config.yaml
num_hidden_layers: 12
num_attention_heads: 2
hidden_act: "squared_relu"
norm_place: "pre"
norm_eps: 1e-05
rope_theta: 1020.0
qk_norm: true
init: "trunc"
learning_rate: 0.0101
lr_head: 0.00864
final_lr_fraction: 0.0
max_seq_len: 256
doc_mask: true
max_steps: 7635
dataset: "wikipedia_en"
Each number is 128 + 32 x the weight over its row's rms, rounded and kept within 0 to 255. Layers, rows and columns count from 0. Numbers have three digits each. The size before them is the row's rms in percent of the matrix's.

# layer 9 MLP up, 768x256, rms 0.193, rows 619-727, columns 128-255
102:124114144095139162138160146223150114114166109189082150130192171151147144102139156122118120112126100141113129149131138135132198088119200170141124123129159128067154117233096148103166080074141142152060098115150123133120089138173073154108115128128165129135117104117166124170143208136151135139152112140138092164129058159127115099100139142128117088115132078122161104140066121109107054121149
092:132127140175083177139075182150143168116127150129101082094129134084101148173135113136096053134118121042113144127150142164131119101166167136126117128125167091157087160155097131172145123165122131104096153067127098171076106073140111091084132131081106080104109120205123154095111117125159064108109102183137113091135166179099081064110159182113103103143168106151163105079150116123189137116121
110:119110153134141121106151125090113141113131104129100135082124141108106176128126190136172081116129160146076185135103144171142178105125163111129113106110209080137094132193124114135119122131169129134142107179128075148125117119193113149095089145114169165076177105074120136064108164061154073126174074157108113145102134118170160180061122136152161164075070119146112128117157162091129115099123
092:120114074120086165073187160139133129151080125122120059126096098139144103077134101107139143093124184190131131086092143104208101134091114105104147105120136123108183168168162118061123092113100101126142150156114128139132183118111128142206079138108181150103137165167135121072180131093213092152101105134140137129090100158110112189106098106128143168116114111161160115092078085189151156181123
099:129130070081092177142166104123110167111155077139132128142130092135106078129091127132231201160120121149124067146077114076124162128170111139149140111182146122134107118138102158166117091155109135154209134077138156132134086100120133101194105188115156120167172134090171134075139140086125116163170098171128160113191124128118112094108110103123154111136158068170126165112096146110170085151129
089:174155135174162136121109095105099141146084136145145192116167184126128135209076144168125122085185101122138115180112109143108130125104147108182114121150104084167145099152141135118137094196119115133152114081124160151133134126143125087134118116135069148135100114077108157152150112067161135129120131144107144152123153170114110099112090191116147108164143175132113142106104126095125171116139
095:118132194142165163084141131140132073124178134071099141117088115101143096116126120114122103090098144124164131099150210159146115112121177118072162136096076107173108149071057118094122078137110138166216150172140136114033137160121126088111117122156149120143130152091101091118154090113150111157114116138148133104109137136147101184137112159094138140157126072088217183132095133157131150110158
085:099165112069116162158098136088175099121121118169124140150093129110127108127130099130150079114135102144131122178131137144123106055182128095131155152141194076130081105124151136150166122186125083121154133087094115103130079056065144128162100174136124193186103119156192107141132174095031128139150147129113146161137132093154133129149135096168139161111021058130110104168127136143184104158151
114:146113121178132129152152096111151113097118133129152163117106154079164087064135141146141127088118178132110161153120079087099106124114170076126121120086104118088110177111203138113122134150141137128161110111184127162127107138145076162159158126129104163135123065174112165099116089121060100115153152156071114136105089150093105187100182116115082146117102214120154102099084094136137142136088
101:150142146143081168117108138130148119138111108101107093162146132072183182099136161079121168187087117061131098120140096131132195062102116169073165138099090079174125122119186154114061106136150128123109187109142109125109148091087149174148068132081100109155153110132111085172143153125076146135118126151105094189119090142155132166132194105120126124110124167236094139096135161080102151156080
102:137135114167125095121131153113144117109127124109128098123103104092129074159067138095129105088165129123134176076102137115124076129176137143161094188102116132078078100128156158166088169124061057135154172127075162119085115073110120123135153131107136159098137107096131118142136160061141139184107095193111113150146133072091141141130148170144129129226164140125088138062081186116120143148164
110:078168096123143149173088169169107094175158131138093109112069079063174105146117137089136123158215166083141116175118112145177134128116106125147072052132125128104084152156129061079081097126104134168120169116130119160111215161096118101112168142129063119155099140140063132088156115135092138134130112124141122159093128172100138128137145128076090144109096127130096188156076124193064118138209
098:107145191157104057151173144152147089165149141168198179133128120128165141152138124149141095113143144109110151125132169160146106124143156123175155083090149097183095091142125110139110177100118137048210141126144107132123120134147152140139144091097135106100200155126118180138127144137118085065106101124135091089166148099144141124119162138162127106153135123148164054147100140138185110161162
096:094119186135170106147148024114158086115127152103094121152105152111199162166180158107169115136119108148089194157151128156107110136148114137098157055153106085210122143084173069133079136151169132070153117118112086137162163156150065114144146098109092151082098128144157091091119082154147097096116152159166100146119177115099135122139105150150139142129137139158124145147126138157124155164120
078:114111151170188168095193161139112166120078186148135118122165152158111159107094110151152160112157216168176089170082138104101098100138113133205168106108088124117104157154108083123172092110119114191146166119132083117156084136139143113137142134100162149173136143116144113123113169138113104120150090089184143133134126135093082171192105131086109192086094087143058152102147124115157160096071
094:128127136095141081179138145106095101175117117222125169152140132126115163153159118102152160147119084110150092150140055142112168169124144108115121124091171115117114159144159166113110054175134111096193141090118163092088154157112121102081125121112132130139045107110097160088161123095133144092166210132132157108119142131103176085133114141143075104141137134134121174119125117198125152150145
077:140169127137174086138127122161158149098133143153127118164195148158165103168089164109082120125129131085101112175134113175111140123090103142179109145105168171124161094138099080127161165175117121114150148168140160139098132116129122140156144172093121203160127154083100049154127161132225159073076110124117075118143084085130184053120124151086138104072103074110154100144095063093090142122128
100:144067095123133081116070104147149149121074139116163141123132126110070162157112063169151145157087061063121128062067074154128084090122125114099149130092157073123193110114177078112137090175154120103164166125192116142143145131161116117118083121112123125094172120162143116200083101085169201133121173194097120185144109179118188079136215111131097129146079114091111173131134102136123177120155
090:176144182095096119118136153109148069106160157153135128151179067156124110140158108109106097124154116135102155147141143084147121088130133100098085120060149057123096180160111132160066133100177096135054181131207185193166139145110152158126075163112084157059172095147138125152120153083138106092135142103147184111075056106112163139148093167111107114135124107133120135091165176128158200144157
102:130155080141144166126143122134144144117176081133133148117146151151095144117058097145148145098109098074077173118113065154173095099152107040111138170122127196146135118174152094165111176117090149157110120159104158138147128122126124061147116152122153212153123179118167138128186122116121091085126103156166105178130123120189140081149128109148163135136149090133107100153129159142127113111085
102:051180138113104158095131111143155144123158102098127147165065193102111171104133128178150138148164205143152137126114130139186145185121156129113128119098136145130020134089123124076156077132107091085063123140151146150132110132095188148116080153076106116117092119172099183114138099140133110142131158038107120153138157111185069162070167165148094101166119079151160113107071124179150158109108
107:122147137139112066153157106154110099149111104151116111126132151142154168091081100160083090099050115098123098163145166133154157155103133118145129184118115093084088139112120109122104133096080179179074152122138152153143163101158159134183114146135123124105142076106110175053106054121110196151149205156110139143104033156119135142121138149165107182114132125109091118123140059126108174113146
093:173133136092114123193113160157085079104115154173143138136140151109119122154125136143140119139074171165107078180079106178112154130108115092125124177104192072086144102126112085133107127093098089173118135104061094130040159111099157107204103127147132137139122162189114138128067100154160103043133163112088155150106131143096158139060106151179121097120067125113086121159151093142133097137141
100:102133116139100111086154045125128133139151039114114107122134145139119143130137124110107106119179154068095182185085128138126109150101122158156117131106126147131157159137086158090133108159124142145089122116119124191104144131143115132127151144083147126171146086115108209118151145146067116085126138131093171155087198165145149115101171092125096162145083167185115146157110100115122136121130
100:104149157145124069143076084101179122130110105152131117134139177123097110071070140107174110117053062152114109120157148074108123142175136150089190185113102101087170130134082078136157113171115164132113098097143110123078120151085191174156097108071122115161079161127218153150096139123132135119125134073126132083067172114113122125117138117146086088106131130116144151140101174115077134079143
096:094136182154182113130207132145129123135161147142103182100139157068113163106103141115159149117141158158093189130109136187161179112087139149152093108146176159150094170158150163154092122096132167118176085133137144137108165089125147110151118092176129128146138071135088105156120176125131145146086151066137137103143108114103109077041158172120108134101100065092132195139088191101088067074208
102:151090127111108108144127178118079123171104153118149160079070099091129187136119123133142068136084174176145133151145164124089128128121147082122078145108164162174065090089125221160132088089084177133217151157115102143117156069164139157116139128100150133109123135098137147115155070167171163129168084144123130094152076190185158088126142189139141199110114137164086116141085069140115100118129
094:179123136171167106118149093100132139180131143161195105113120158172078101172108140086139170065123174148120104133140152160126161110104145187134155136171110087174127098112094180094124117121124164077119140150114170108133108144127131155106111171142131152177091151117200109126204133109077124130137150188120155144112154125174198139115072164159130066146121067203116116164152138183167171098114
108:100154133130158168136116111123189118106162165135110113136104161123096085108173174118156124151126102104119115164212101123145163145129144118182123090142116109146100089109155112158125107095083138088151151149127071087143095127144106182126119187136152189120151100116126099135056150142171060132076174134096109099113127116125074182123161174148126093086126116165203113109166124116124128170166
091:108129100157066181085099123158074143138134102134121173097051118139096126088150144134170137138135205118178201113152126140116126147146182103122132086105103128117130104135088118132108120144097067141120093134040112106108115119106083111132111103099108137099162132120066148105146099168145076112150055098072159116153155120171061142154115158146076078177112131160116193086132168194151119098137
112:120105176090081160057089139130108138181181090138125139185156150112139165066107080098078137136078113068119142154099098163093187126120192140095120048081067132162134095107150171131143149135123145156148077140148131231091137082149131099103112105107146136117096174230160196168118196086151140117119187138137141108115127147150134103126108079071156087114120144137156146147187164141161092114138
112:120151077157155135148087099099096181133167124144179164119133120109147237119097082124140128164106076129130109167136117133098088152111129084112125138155116126141120128108151123101165104127230097119114113155108177123138168114137113158201131118154136095113164152104079075159126051162110188107182101133094107177137096146135167144149190125134162192137189155096187088139169143151109089117107
102:128120098146129201188084128119166088099171116128188100110130085128128173102128125197123146132082152162150125113116081119157153194160025072153130135109170164100134103168086105134116131140175141182153076093110178119149144143153097156138079145151110117080106135162099087152103076172116156116080156112076118165159113146134104100173156154115142217122125093127204154077129154173095143170166
109:156136108119128090145136119160121114112127174158086107139173165064111127094178103136079144113147110080096130139112077106155191162146174113092172156157155154081137184119110117170130100196103176141108084095074184106169147083102106083135139092135202171133182055121129112150133124097089101083117222190164134117123125085089129163122118141158193123132129156127153173117110047127161127091211
093:147109065117085155097113153145108127111156106124108153107043150147115144114143146050065162144139196166119104115127111184135075099178107115140117118134129176120134100127101099126143081071102124122107134150145132132176072129175126157133132111150049172096111145134128161110122106083169098115161115134113091121179088150040185130184140102095118173166112079142104151139137222151133170080076
107:126132163118147103149175144070146084101138109143047099157156147137159091083146050143132132142129159095036124087126136102197159160131150129096051143082132117152113082102095155117178165134185158115064099137162204102114151101128102147143139097129124195131114093147201123156119130145141108143156153141096182176137140161093165118168140139145147145108083113142120133171100101119150120118201
098:136165159147172101143170172075111097118111134111159107154151107142119109087102136207099052154112092081033161123133128136142145165192117168061151134130132124097130168150102159149123102008126173150103115165134170142102119164144136144137152193086133113080117143134119106136128143090133154118204044121051162142108182122073149095078136152140111139133139125133104140136127147181091084164165
097:132145148112152067120071140092145127124172145142118123118100086128123119058181107129126042136113136145078133119140115072145076180129176110125121095039072127152109133132098053108103141157167136170151155143091161088129076082163149148104134139088119122210163106079142148069081120087065145118101152117118094158134095189045187160066144122119164163135147117119127175093144171137131150104097
093:186113111172072115112103142174176113119152078147072158128104075134093143131079116137121118127132097152089093149111027132143069143094093172136125179115166197142110147109064158111154130062159129147151146081186070079166137143157095146116123148110132107041119088072096093156103158133126172101128103146153102175132159076145119108108156121133140133163109120093110119092108113120118131152076
107:090132112114119138142097135126123101092127119108126099144134040083141140073111113171090179113090121110131076103109069174129105154156102111149126118156131149149217116094124124081071139103176166127131142117135139127102134119190097183133139123119167165063120121155092189132171142085153111080100105135143184111141107178138085112141108148144126150126143105115131166154132089144153138139149
109:190135127172077231140131183141112074171088102109045130076123108150125127108118130152120125089094152140119113137109068138144150107143140136173145074091090149112080126149081138149153157112144134076140174122108109157128116178130159118164093117124142145136150163110126090145134105173158141150051200174125124170135154131231162103119111099128146169188101117114140135086107143139190081138137
091:148145158181138063091093102098161145144095147102093086129158097124156085106128082140178142153113164137109092151139159136083082151160103064155116109115115083129147137125158163143089141149092097077234172131146118125118191080058123155087123177145102176092153119124092128111073117068150141165090121176187114116115150074092201117081069157093140109099109106104121114184141192141112127121118
091:150120167134143173148099138110152110130103103129091149155075107120121112119132147063186168173101160124159103175076134168128177146148146152195188136124131080062119204135135135049170153171151145135133136093121080117084130124138097175122113129068129161121134097126141110108121180116140141143101055171137164141123155114097069141140213142179163168118081111155078130103108123161096102175143
100:141152149073125139127160133091122100099131135149110137174077121113185131164099115151154178153119117104131167108114123102106139048097115096168102112146140089173114120163122103111074114089212120135140148121057147129176130093129154176100173136186174124178134094144144155160086160158131191096121161072105110133118106176085120126119130145153189048148131114064169120111091119140151160107116
083:154174157171107046078107152118100120135110119090108112154094099117147131130152061124081136110095076153130146125112127115115168160132184146091156172100143128131177077179149154065126098089134100153116167115102175192127116113100149153186072138133095136150133176162116128146098164165189134121106095065084158128105174177142058123063107127102119097196099146125090134076068129135139124148111
095:171113094076177129148129154131158087161170129097148136117129143167134130170112115066098135192136133088174111163184083126162086134112116145116120130142110169088118120138107118050083121126055149101187079191072101135161113107140178102163176173111038151080099153103069155094126136134169166129100178136098126080142184103114068154135134130140104143132099098087136161146110156129090120102135
089:143115143132110169166131090163178060181133088137130146076131129132121118129091088121133131107192137154158119104137118145149129138136123090129157082152122124089083148165038121163076150131100131213102195148143174122100144116184117075056123105106151151141180143142197127131089173182179142082125162092118058150174098133097157122167125114104115132101088123090108162159144129130155152156108
104:159085187122140134121152104162113183144154107140121145080100110135111126180090129205090087079128077092093141122122140132141134114161083112140105162183134141078169079098133114097115125145173165130129112149106113113122149132130171097080223123161093101046053124094096140122100143116171164138173154108099163142132108111099098114112135165081105135031108112118103155145146147110127098176128
109:164122147123069145137102139135065161120161092101154092137130130096168094151144070178118105153107123125136120117135110153185105103166158061123107086096141103141088111071184163159142116164114146141136126110200129190148104099151195140072131125102157118163176115164145152060177088105178156139104212171127124132144112136135120096091108150091133117100131147069110158199183146129130111117131
112:125097149110100106150129123136045107141119101148095147224134101128093108055138129153142120069129166119127170142072123186112101135176127066123097127165141132120144116099133106100157111141094155144141121102111152107152118062148098143104084066175191139171117113140121068142117147184143129109146086154108091108174162107156145131135206118101156108102153076094179096160116140124146117182089
096:142116097163116095091137121192126092107126132092153147148114138167104148110077104127103142130113089102151177169086109071184129125118100155115136129159081182112122101167129154152147049091195136141113124107135111190125157113079102154126149123138059131120116119252148139123118111090118170126129120053127164091082131124131153130106142111169134149144031206130157169127133159105124145128111
105:137160109150101165129152109130077186161097109149088114153146172161177111115112117156124129074075109101154087151117181115115187119161091108154140174065144073123142182085138114194043152145124112129149128143128108090100098184109168126164083087162126166083174114096055139115097120114114127137121141149136184159128157106110042150157160183112090130122163111108122104186120160135126131083106
102:145112164093052113133102146168146115116140181156071105130117104112114107107108147115110136129155089047115124126143099113117174136142163146188142114110145132122167107117151087099119131132166185105091110134104152123134151035153137073137127083090155171186028137166139125093119195228092101144071137143079064111154185148107116100156165141151153141093162134090184121128177099103137125153153
104:075107119109161143162101120115121105105158139191138182137158152106171184157130184181119082074111151120069100134069138061129162127155173089073121089107095155136078125186123111162119156111129174134063139146155082162116147110127092123089141186184135172132139080095106155085045141163080109065150116155088104195161076113133169104206109131170146128160095114162123126150113180078130095135130
106:115095141167191148087120125116178127104112107116164145111105110109151123107099074144171112093134165094203127092150095152090149102145101055078115113090126115128145112130150069173169092159146156104096187132119168129150118128143208088164093162115106178108106133152106119154147108144097097199111080119053116153120081150163145140139095126153135153112123134133108100066182151010161137139151
079:119118156198127116157205167136077117077127174184140126141175204159124065200134144113134084085143183130153126183102122122130109122140129159226142203107132131177091120123075172155088063134127095137141104143132157153150115189148110078139144112171117136093127134110164121186202154082187061053102118107084160109136137154082150131144117168172116100127110124168101135145109056126150162124121
097:044166189111149094157146200134107147106146116100070124091037112111095107068138098123158145102151127099110106192179134170118149175185111131110125122065085136155119166168146105116078155175164137123158094086180123154085195084126102103073164094132098156201130137030132167121132175125136132144116102162108135124123169163176133088136115149120127121105157126085179146147152070140173141152134
105:084111200165117103110130122144123145167184109067081131113094111156076165124123115140106118089128146120052104154113160149160138168167176129180116135171128141194114167063160081121146079179092107122116118155105113119127109135091130191094084146167079080058134138141154130120121169170149116171119127075086127127128164136133119128102121114139052090115116197136108140059043110190181134100169
092:136097098130106170030142148181138178142120159145155121108130103153126138084131120112204148070103171108115128077082178137097184138129143068146144134110102093186148148139164160150061134148103166152086120100145096113099182108113181119148098141174081133153172110127142122087122101159201134169053134155117173103113176144116100100111114138145141208152092103052124084108130123165094169118110
084:150117124136156141119093138110136146147212096114178132070153113115110146105130152112065131164111113123195134208151094066126102136111157121178111120116147122107150103198110092160172090091084159138165083105133145121111073136123057109153126127161170150142082161140150074143134149122147135105118124133208184138098098144127174159121087102118098128124106102126127156087137064125122132106161
099:108146148163070078108130141161159099157123165208095139118127150172109139148040114131144149186146209152140145138140157133099128144106112141153105128091107144130122120151116077072161195164120094142102145143160155152203197125117115159104156131136100181092146112141217105097121135139114151151104165120131129081186047097130132078141126113136117103139156127142124128088123183126118130104140
104:087120155214130199200101111060145152136125180176171137159131115095130114175111130139116116068110121131124139144138150157113127150105101141144103132131085149159156077101093128106129120100137081155109145148146114152145134089138108133157148165135162129166143100131155112172120054169123111036155141189089113127085136144141187148170140123108148140110132103138156116167185118068134173106160
099:131125114119083199155070126098102126131106128102128132110151142118194109180138077112147099130083181089145100077094172138116186140142101092161163118099108177202143138151176126145088106138109143157125095133118149121128097121103164108177143141078053120165086073074140145165145187136115173111129112125114101175192119122125145162129106156099136056141186116160130104127161144110108203148099
101:162130139148116096128150201188123151095120169127137162098127142141131056114177154138149212119080083128134145140124226145067124150168098118150099149149123129154093120163188139108139067102127166135151098149132126137139120058174146133098079140124163078135133135105081108200155083133148179166103078064101114140137098113122133116079082149155134176150104160171130175141070127131119147146090
088:143140125152190139194143150109106120147159178065127129115090114078098172103097060138098115122192125123110132151120140144146147185165107113095107147159139130155183158089092143162085072142180195102121113087159167213134164089129131115156147092114180109155128087125164155127112132153139131153091135135118182171123151070124103163126163107120121148114106132111063086157133132095137065169125
106:141150118103159089037121088112072127163147157084100094079162113105132143096153103140128074103159134119120171141143102106127155135107181067131057076130156149120119135116061118153113104191156159076080131158100146176134136124160127130136148151100171095115130078173175189087124119151117105142108085104098054089089124088118126098217093154134188111123113105111155137144111126134149101103121
105:058087126121077177074117144135147056125094095049107164141110100053149136139152118097123086112167080132119097169160094146080083211126084162120144086100092116175199135135140142122158138196155123177132132100097168102122132062115147150166124142121119125186091165063137131130139173103102156137108155148179087139119117139140178108094124133172114140138141120099127065145102124088087101120112
123:140166099132134115150156162151192101141129106199069100120101101118215112085145131125106116174157056115157099132153138162106116074132195133144107139183098139136126099131123127120203074215148088099111126145120081066106092142155152121103145164136122147156184119149055126140150071108123139121131135106106163126094132159112109059089158096090128185124118091152149108083135091111158148196113
091:107069153141114111130117137072134126090192100081159145144104104093094106160145105140162133087124120146097165190041160134131153096160099166133078079086166155142095125094073113174150153096108173179091216167103043079134153101115095136056138132111094116154124146083104124159139158132169074151169153155058130115102162134142089131147092137137145113144111098160125144124101077096134126134107
101:114137123121132138138071119133122092134187154091131093131112109194093117155087145177082078094187096078141120140083134162113091136106138091107143148124119082117145109043117131167145098054106096088135109124157156200111160083092088118150142103132128146124146142109178128166060142101149116128123115159093141157170114136122123095195147208102164109093088149100068077125156203086117061118132
105:140173081094061123159125084190124132134086151162125119182104145147166155132083104164121091149146102140048107156124118101095130137142102043080143130065129101135141100133114113143144126106193140095107147137137102158133131119082133130154143098163141102198135122145132141094191125158073093131130109110106132181146172145082140129118124087102140142111110117086118127146182146144164143197112
102:193112122095132087123156132130105144185117123125105121155189062147139124123123098181107123125147125084144156118091151150072113197114113110127094104115134095136177087161163139147144160117090099163143135174111169125144185086141156176143139128122067150074142130125122072087044134102097136144155174109133161116112084084123167126174129134123134121133151123193130104090071131106112167107211
090:146116117122130153114175171098098170144132164155101150148104188104126134179160086071092122145120105143123154159107129128162155077106171151154142140170139180159152108180166145124048088106071108128179162054100105164183152130100100151097086180141108153195152179156160127082101074179166121110062134139145189107166160081138161128173113091119177091115088137120144118143114145163128129091092
103:090162120153120151094102128122119063124110091131138129124159111130112117129152139154190130106177114103130067156182153155092084115146103083170182156143139143134139175138092047200080101135196146111103137064107124108182083121119178134099085105103159134095102170169106097122097124079144087143118130152138107115117141107129171108143155158125147120109210127134110117133146126132129120142133
093:081077137123129174123117112131104108163133110092109111133100123083071129184108095187099163118087148086107112090100148168102102085121060168185191175105137174131154113196139095161147138091165117130157123160130122126109110102120113172168131121127123154123154119137179114163155094105138146154201101118102111100099133124135186173137180135156106243118139117150171180151140124100157126109137
101:121141127139167163097170145121103148065138151130159140120166124121133156064119170152118083131191214122106172114081125057171166143136100169125046128089127113081136152077103108186152124138150185069196108078174109135151116167113169054134144171182146118087117134141119121117177143131157101089116122160137139117097123114116118132115103176185114127153138156140119126097062103090176100161111
100:119125127121069194099156153135114129146138153143078132104120119168141108115126127114158170080153054192138094144106117163137078089122152141186137119091171197164111127127092144127125168124199193150104123095073173158118144149097107112147123147130158130171099203099095098143178112162112170126161140143121102164112105153091113111144102130194118145130121139100147101103171171115141065145107
093:134160094086084142115181134118169163131115145120119125142130078110103113159159107148147195116107148104086134122113107112128139147110130074126079107099150163134112125103140115182070177115136134203105172190117122149168141128127141090145130120099085141069116102092176123073159145083152158138116144157162192113138094144107102108078082172132062152161138020163161206141129056114139122096135
085:116143137146081134061120125169145144117132167085132114165127109097193096071126060120118140113142147090069143165191132150132113078177081127144066181071132097145199146128155116120093105115140145103154135137104190081159131150139126136129157133170113139081150109126105130190188135161129130093140120125108119100159152123140048130092058116088147138131158131115123160134099157119108099131141
098:114157102151140159142166112140111067144183121116147147118071109139136148105140127117118138089078142098042120195144149165116087138090185082167113166128027116080192090112144173073173125164110076122091158120102097143144150153155099140191172144086107113129118123122170081103098113086126096137099080131105113141116184114124144079139148153156115125109139171141069140159145178126140094164053
092:114110105175106100160119105104106093131054100117135123097126202163177170118101109155138105105128083101141101089210058143107094110123106118109144152079148111135103155147081144116066136159127159179181110164172124077121115116155182076149115093141168088099133139123110136139098080137156171046170151153169128115145132129134111114139110131112071164137094166138139076112110109168129186148080
098:094139172137134145142145149144123148113211158143113156156052156124123123121161070138152193072100122179169121122101110102135142130120134154142116167119111143177151132128158175162143112131116107126159130199122120109133145139236142142091142146111106116081083137110158089075101122073051103118145146101092089122157104118219138149179147140175135099139084109131074138152160134183121155162092
089:177104147130128194138123096145156114151117154105157120120082149093053110084099105185166145160080093173177131128143139130175054146149113104110140104116160112085102119095151110119090102115132088145111095105065120095141088148125149160113131123077152140126116135156203113091157141141095101158151103092069150096136114153215089152146121149199133099146165072146137101102166116081140121151155
103:097111101068103114116206151113123146098137118139102135210122099093112097098131164121050100119212162100160124145110101140118128114136126094131142125138160083225142138117116142164064102192149119121076165156102173153115092172152158180065149083089133151144114076103170129118112119161105152113122110070111172106158120092089101157114158112162141096102138177162147175149125161129146117051105
092:144228188127107121117117104102146127098133099145132184096157180102091115106100122101078166181149156134164123159114126174113101122119144139156114082167132166169130091102138099208138054123136103092181141128109158145159156075129175158148088103060170149136173135148112127113128177114174128106132090122103034177139120134132085099133102139070084177107160148084115133138103139135090103170098
089:125085216148105170044116119201133110144133137110110110122155149115098152132142135166074089138118090108118184168149095093145137117139162169162111137118118188144165099101101086119110104150156151174142125114102119143100152156049103058153126162090174157081127106116125134087155187184106163157072103108142116166170116108161127131085127107124153133119035124121075077110147113142105100131128
106:133145109114155128104142158083114063133083143154110140182171107112113125097124121123121179113125119136111100118081212131109129103172140119142105108166094172157157068135154135118101101232158121147120156100127095140133127130148134145089072118169146117152131062149054097176118180119082128100127108118110155100153192151091101187144101147081111103143095126096113158162070154179080126146113
081:103138129090178137151116133089154185149125111189178144073120168162105090152116118034109141171089119145152119115081159122153093093144069100106136102123128140159150066108134112170133107149108169104131152139119165125086149100159144088113128111136102139118110134142120106146090143103078162165143116114058106124188107117149160119123130127122119188169179182138130171160113165127107172052153
085:110159111158164147137142110139091152107140169145167122121074151196141140157159128146127139086147094200147100135106141119123144137121089142126153144101126140066128076171175104174104106166085135160093134184131141145085206163129108098106095119113140081157098110112124156091160139172158171030103152106151187162076109114097172114102146148094165105159167177120055124142105099105085152085191
082:147163039085107112176167175168136166163124126123154115130098137100134151101228081127140124111055136121113187154142123131198148141119145125126128115137147109121127148167128125152096114093154109139140148103153197158139131090174093153130184087137175106152107184177115177092178120152126079157154166163173106071131122085083133134153181143152130194143152063156135034097097087130129154131116
108:103158107087096109095100137134154088047101144119108117133168145077143211189123140110093163196089128166085118154120134156103075138154166118131128148084087111143103064098083106147110172107143123118118227149185157134103098136160079157156106107140118119110148105156120111116121146147137100082153095161100079134106106134161100157122141153158086126107123127134120021109169187156125073107140
094:074128113120134128119103127086179080118145149143118121126162163157139164166124137136169125092174171093113105168095147129149091147165206086119161107147150106130173119147126096156080057136165130104130196112114120144112169122135053079127117120118131135148143105092143100168152146104138074117122083119111095176177122163134134113121113153125105123092135122062165153125126172108133063097126
097:180097133149162104145117171102089170104107094125171172152125113136189118112085108116095146115072157172123167105136089121103089049140107115151073116051103124168123113075072149135131114091175164144150171065125138070134128084172088122164108107146042141115180101163110114087126156118080131170104137138069159107152108126155126144165119115169133155143150157126080200139130200190134089118098
112:115102091065091158131132173132117120100118137129152089101126160170144174127136173209121179096110103115105141152141125108077097137140104122209117179111160097139106121094147144155138171130148128084100144121104148147112125114127120123180098122121142166178114115173179123089132069121160134094119099141109110122123196150097085193160135109109118192054132207161149127164119117130136166117087
100:118183142105122124117094076079134133145094157191158118129156134069123102159166119142076118132068115139139152136134102138133134123141121108159107147142055109159139082128137136094117098149159178169082087171138109142101113140078121073141124188141138109116134115140193156076137115089177107157087141108125102110156188180112140073131136103170113118119122137152124151157113107158139108091184
104:114150141178154144146156085148116133166130115101141122085128057152137091113166122134076155112166107095111125131120095175140112131190135133122110140131119152148186089124134071147074131152163166153129091096115126178141146137170125149120107134040090146122102171175097101184105185132137089118187141135144124143095189129191073090126137110154087173141133145069123171127119049132132161102105
113:074092106105086156153123110187161155143134161151092162180216104083167131081097106112128116125133133192123114123163134129128205117088188157154128164137114153091174121129138141146105108109148089139097111089076147160108141140110115102138118147077088167149082088155089152137109116130168139110116057143156149133120169158143102095097117151156118157084143164130195116105098115092147107140109
127:143092146166103126113150130136182154166133142163128066170123127145135095150154132113111159159169142072117087168117168093154096114171155099103167226109132080138123120211117128134148115138137116148151142112124111095234105102101084091144128164107151147141114113136148113184117151140142090081115098112121108132127172184089151119124083138190094171128143090180153151073096085146157096187128
113:149083134068097145087082141124137119183133128175129118103160138111126137075127106169132150159153149114187105108111120198107150106127135079128141165110167175149161108123109086141110064128114146115173089121157178149165198166123157093147067065187134196098113120102119164089110152145085110077187094169090141103107158125114132142133124125154129223109135122143122141100075138131089127141153
097:079069121181090124166123125138161124118126142120141178092068114176057113141098087095132116086162101176102067139159122126127132083090097068172210084127105073112186116128126116125123077132149124136102058100107166119133124102079143144113119119112049125089144075118119117194080151137139132104170158095094128151090200126050112160120115137136136127097118158181121155137168160118046088137175
109:146080112121049131138201146114141182107121171184081160184113126114107113072146062098108107114131059193183156134131130121135140105107125116142094075137133150148154128134136144076130130159139087153176137162157111134141088045184127087074107199093143148066091098146110121108201134155160114159132181154157091177132157136087144093151179113159073121143159147105119045087171151153125130107096
104:125145081148134121102105200137115052138054138115112109004132102097200112102121159109102102148172123107157153043133069186157127115111119088100140148109085125161104115147135108111066168119116095128098171159159113085083114117136111125133141154125103125137174149138113139080138158144117140140129138156067096139109155095144087168105113134173155114178137142103133135115115104130111135042133
097:131121107105107142129138147115175085145118081147084159141153177085130137102126111129112113076178193132158116113139113083149095204162113143116169126079193140175128153080104172097170066116133102090101120144145175063134119136124068165127120160139140130091070136137121138107185177178123109132035130122127091187090115021127119184068092121112095171148138174136165119114159096111097173096143
097:083142132109098167124134089135133078092137113073189136127126077078099125109092123172080148084178109166144164097095144140096155148179157129139139133132076175150121066172126152184173147076055155087125194145117160168145113132131130084073155078081137163107145108138171171189143144168139120171129100181045118144105141132130100215110127130141149144111079167109105121148139091130200115147104
111:133098195142135122135176048159123117076114156112148101018116154186102159136206158186162094095107149118109113141067098073169137150091090145154141158105111125126133140101137116174028115084183121146136086079147129116098070125137173130148156118108090197090138157142069086109178145186081129113176068130156119177187150161122130046140159105148124174056143133075145106169086158102110151107147
103:123134125085119126163152183119170106100151161090118173078134146132185127131141105146081158134117110129110097105155183164124118104146114096175132184106109153131144057164089119181134109122077142117121118133227114146157161130147133116155150171115078099121063132163158184149127085099102099145101082106141128103144178107086084106134073143113111124061109087177118154112110119157137123117080
094:124105185141141131209155147124051145067061118124082116138101133150182071139164125097189081087128161115155118136107150213124139101173067108135112157106089088193134175163162170122052152047175149089144163089099164132114183127124146123105156179132171170146101139087085136104115119087191112107141125099123099160116184135097098139148144144152145080063163116088151139147138135142141163175140
101:143128074173136132109141130175079134156138095121106097141150120203067212107118139107084154080141125162101140139182126130161137185160135085167123139106138124120090101134086118166139146060099099171102129121132128102117093118047172147108138144128072129197182162119164149174080122132117189125092115105121068139143176186109068123151078124145105143147112108126105137179169166100103092128148
108:163102105155084118093166106128156052081114086146075182132125123118122130120103056145114080178145090093130077140165143112101157167150215148087105151145111187092140096124103135172126084155148161141115115156148161133101132146134120120114117085077144211125109080135165122104080141118135136094055105131129159153108117152072210131154103099187124164169134122112146177167065149097138157155086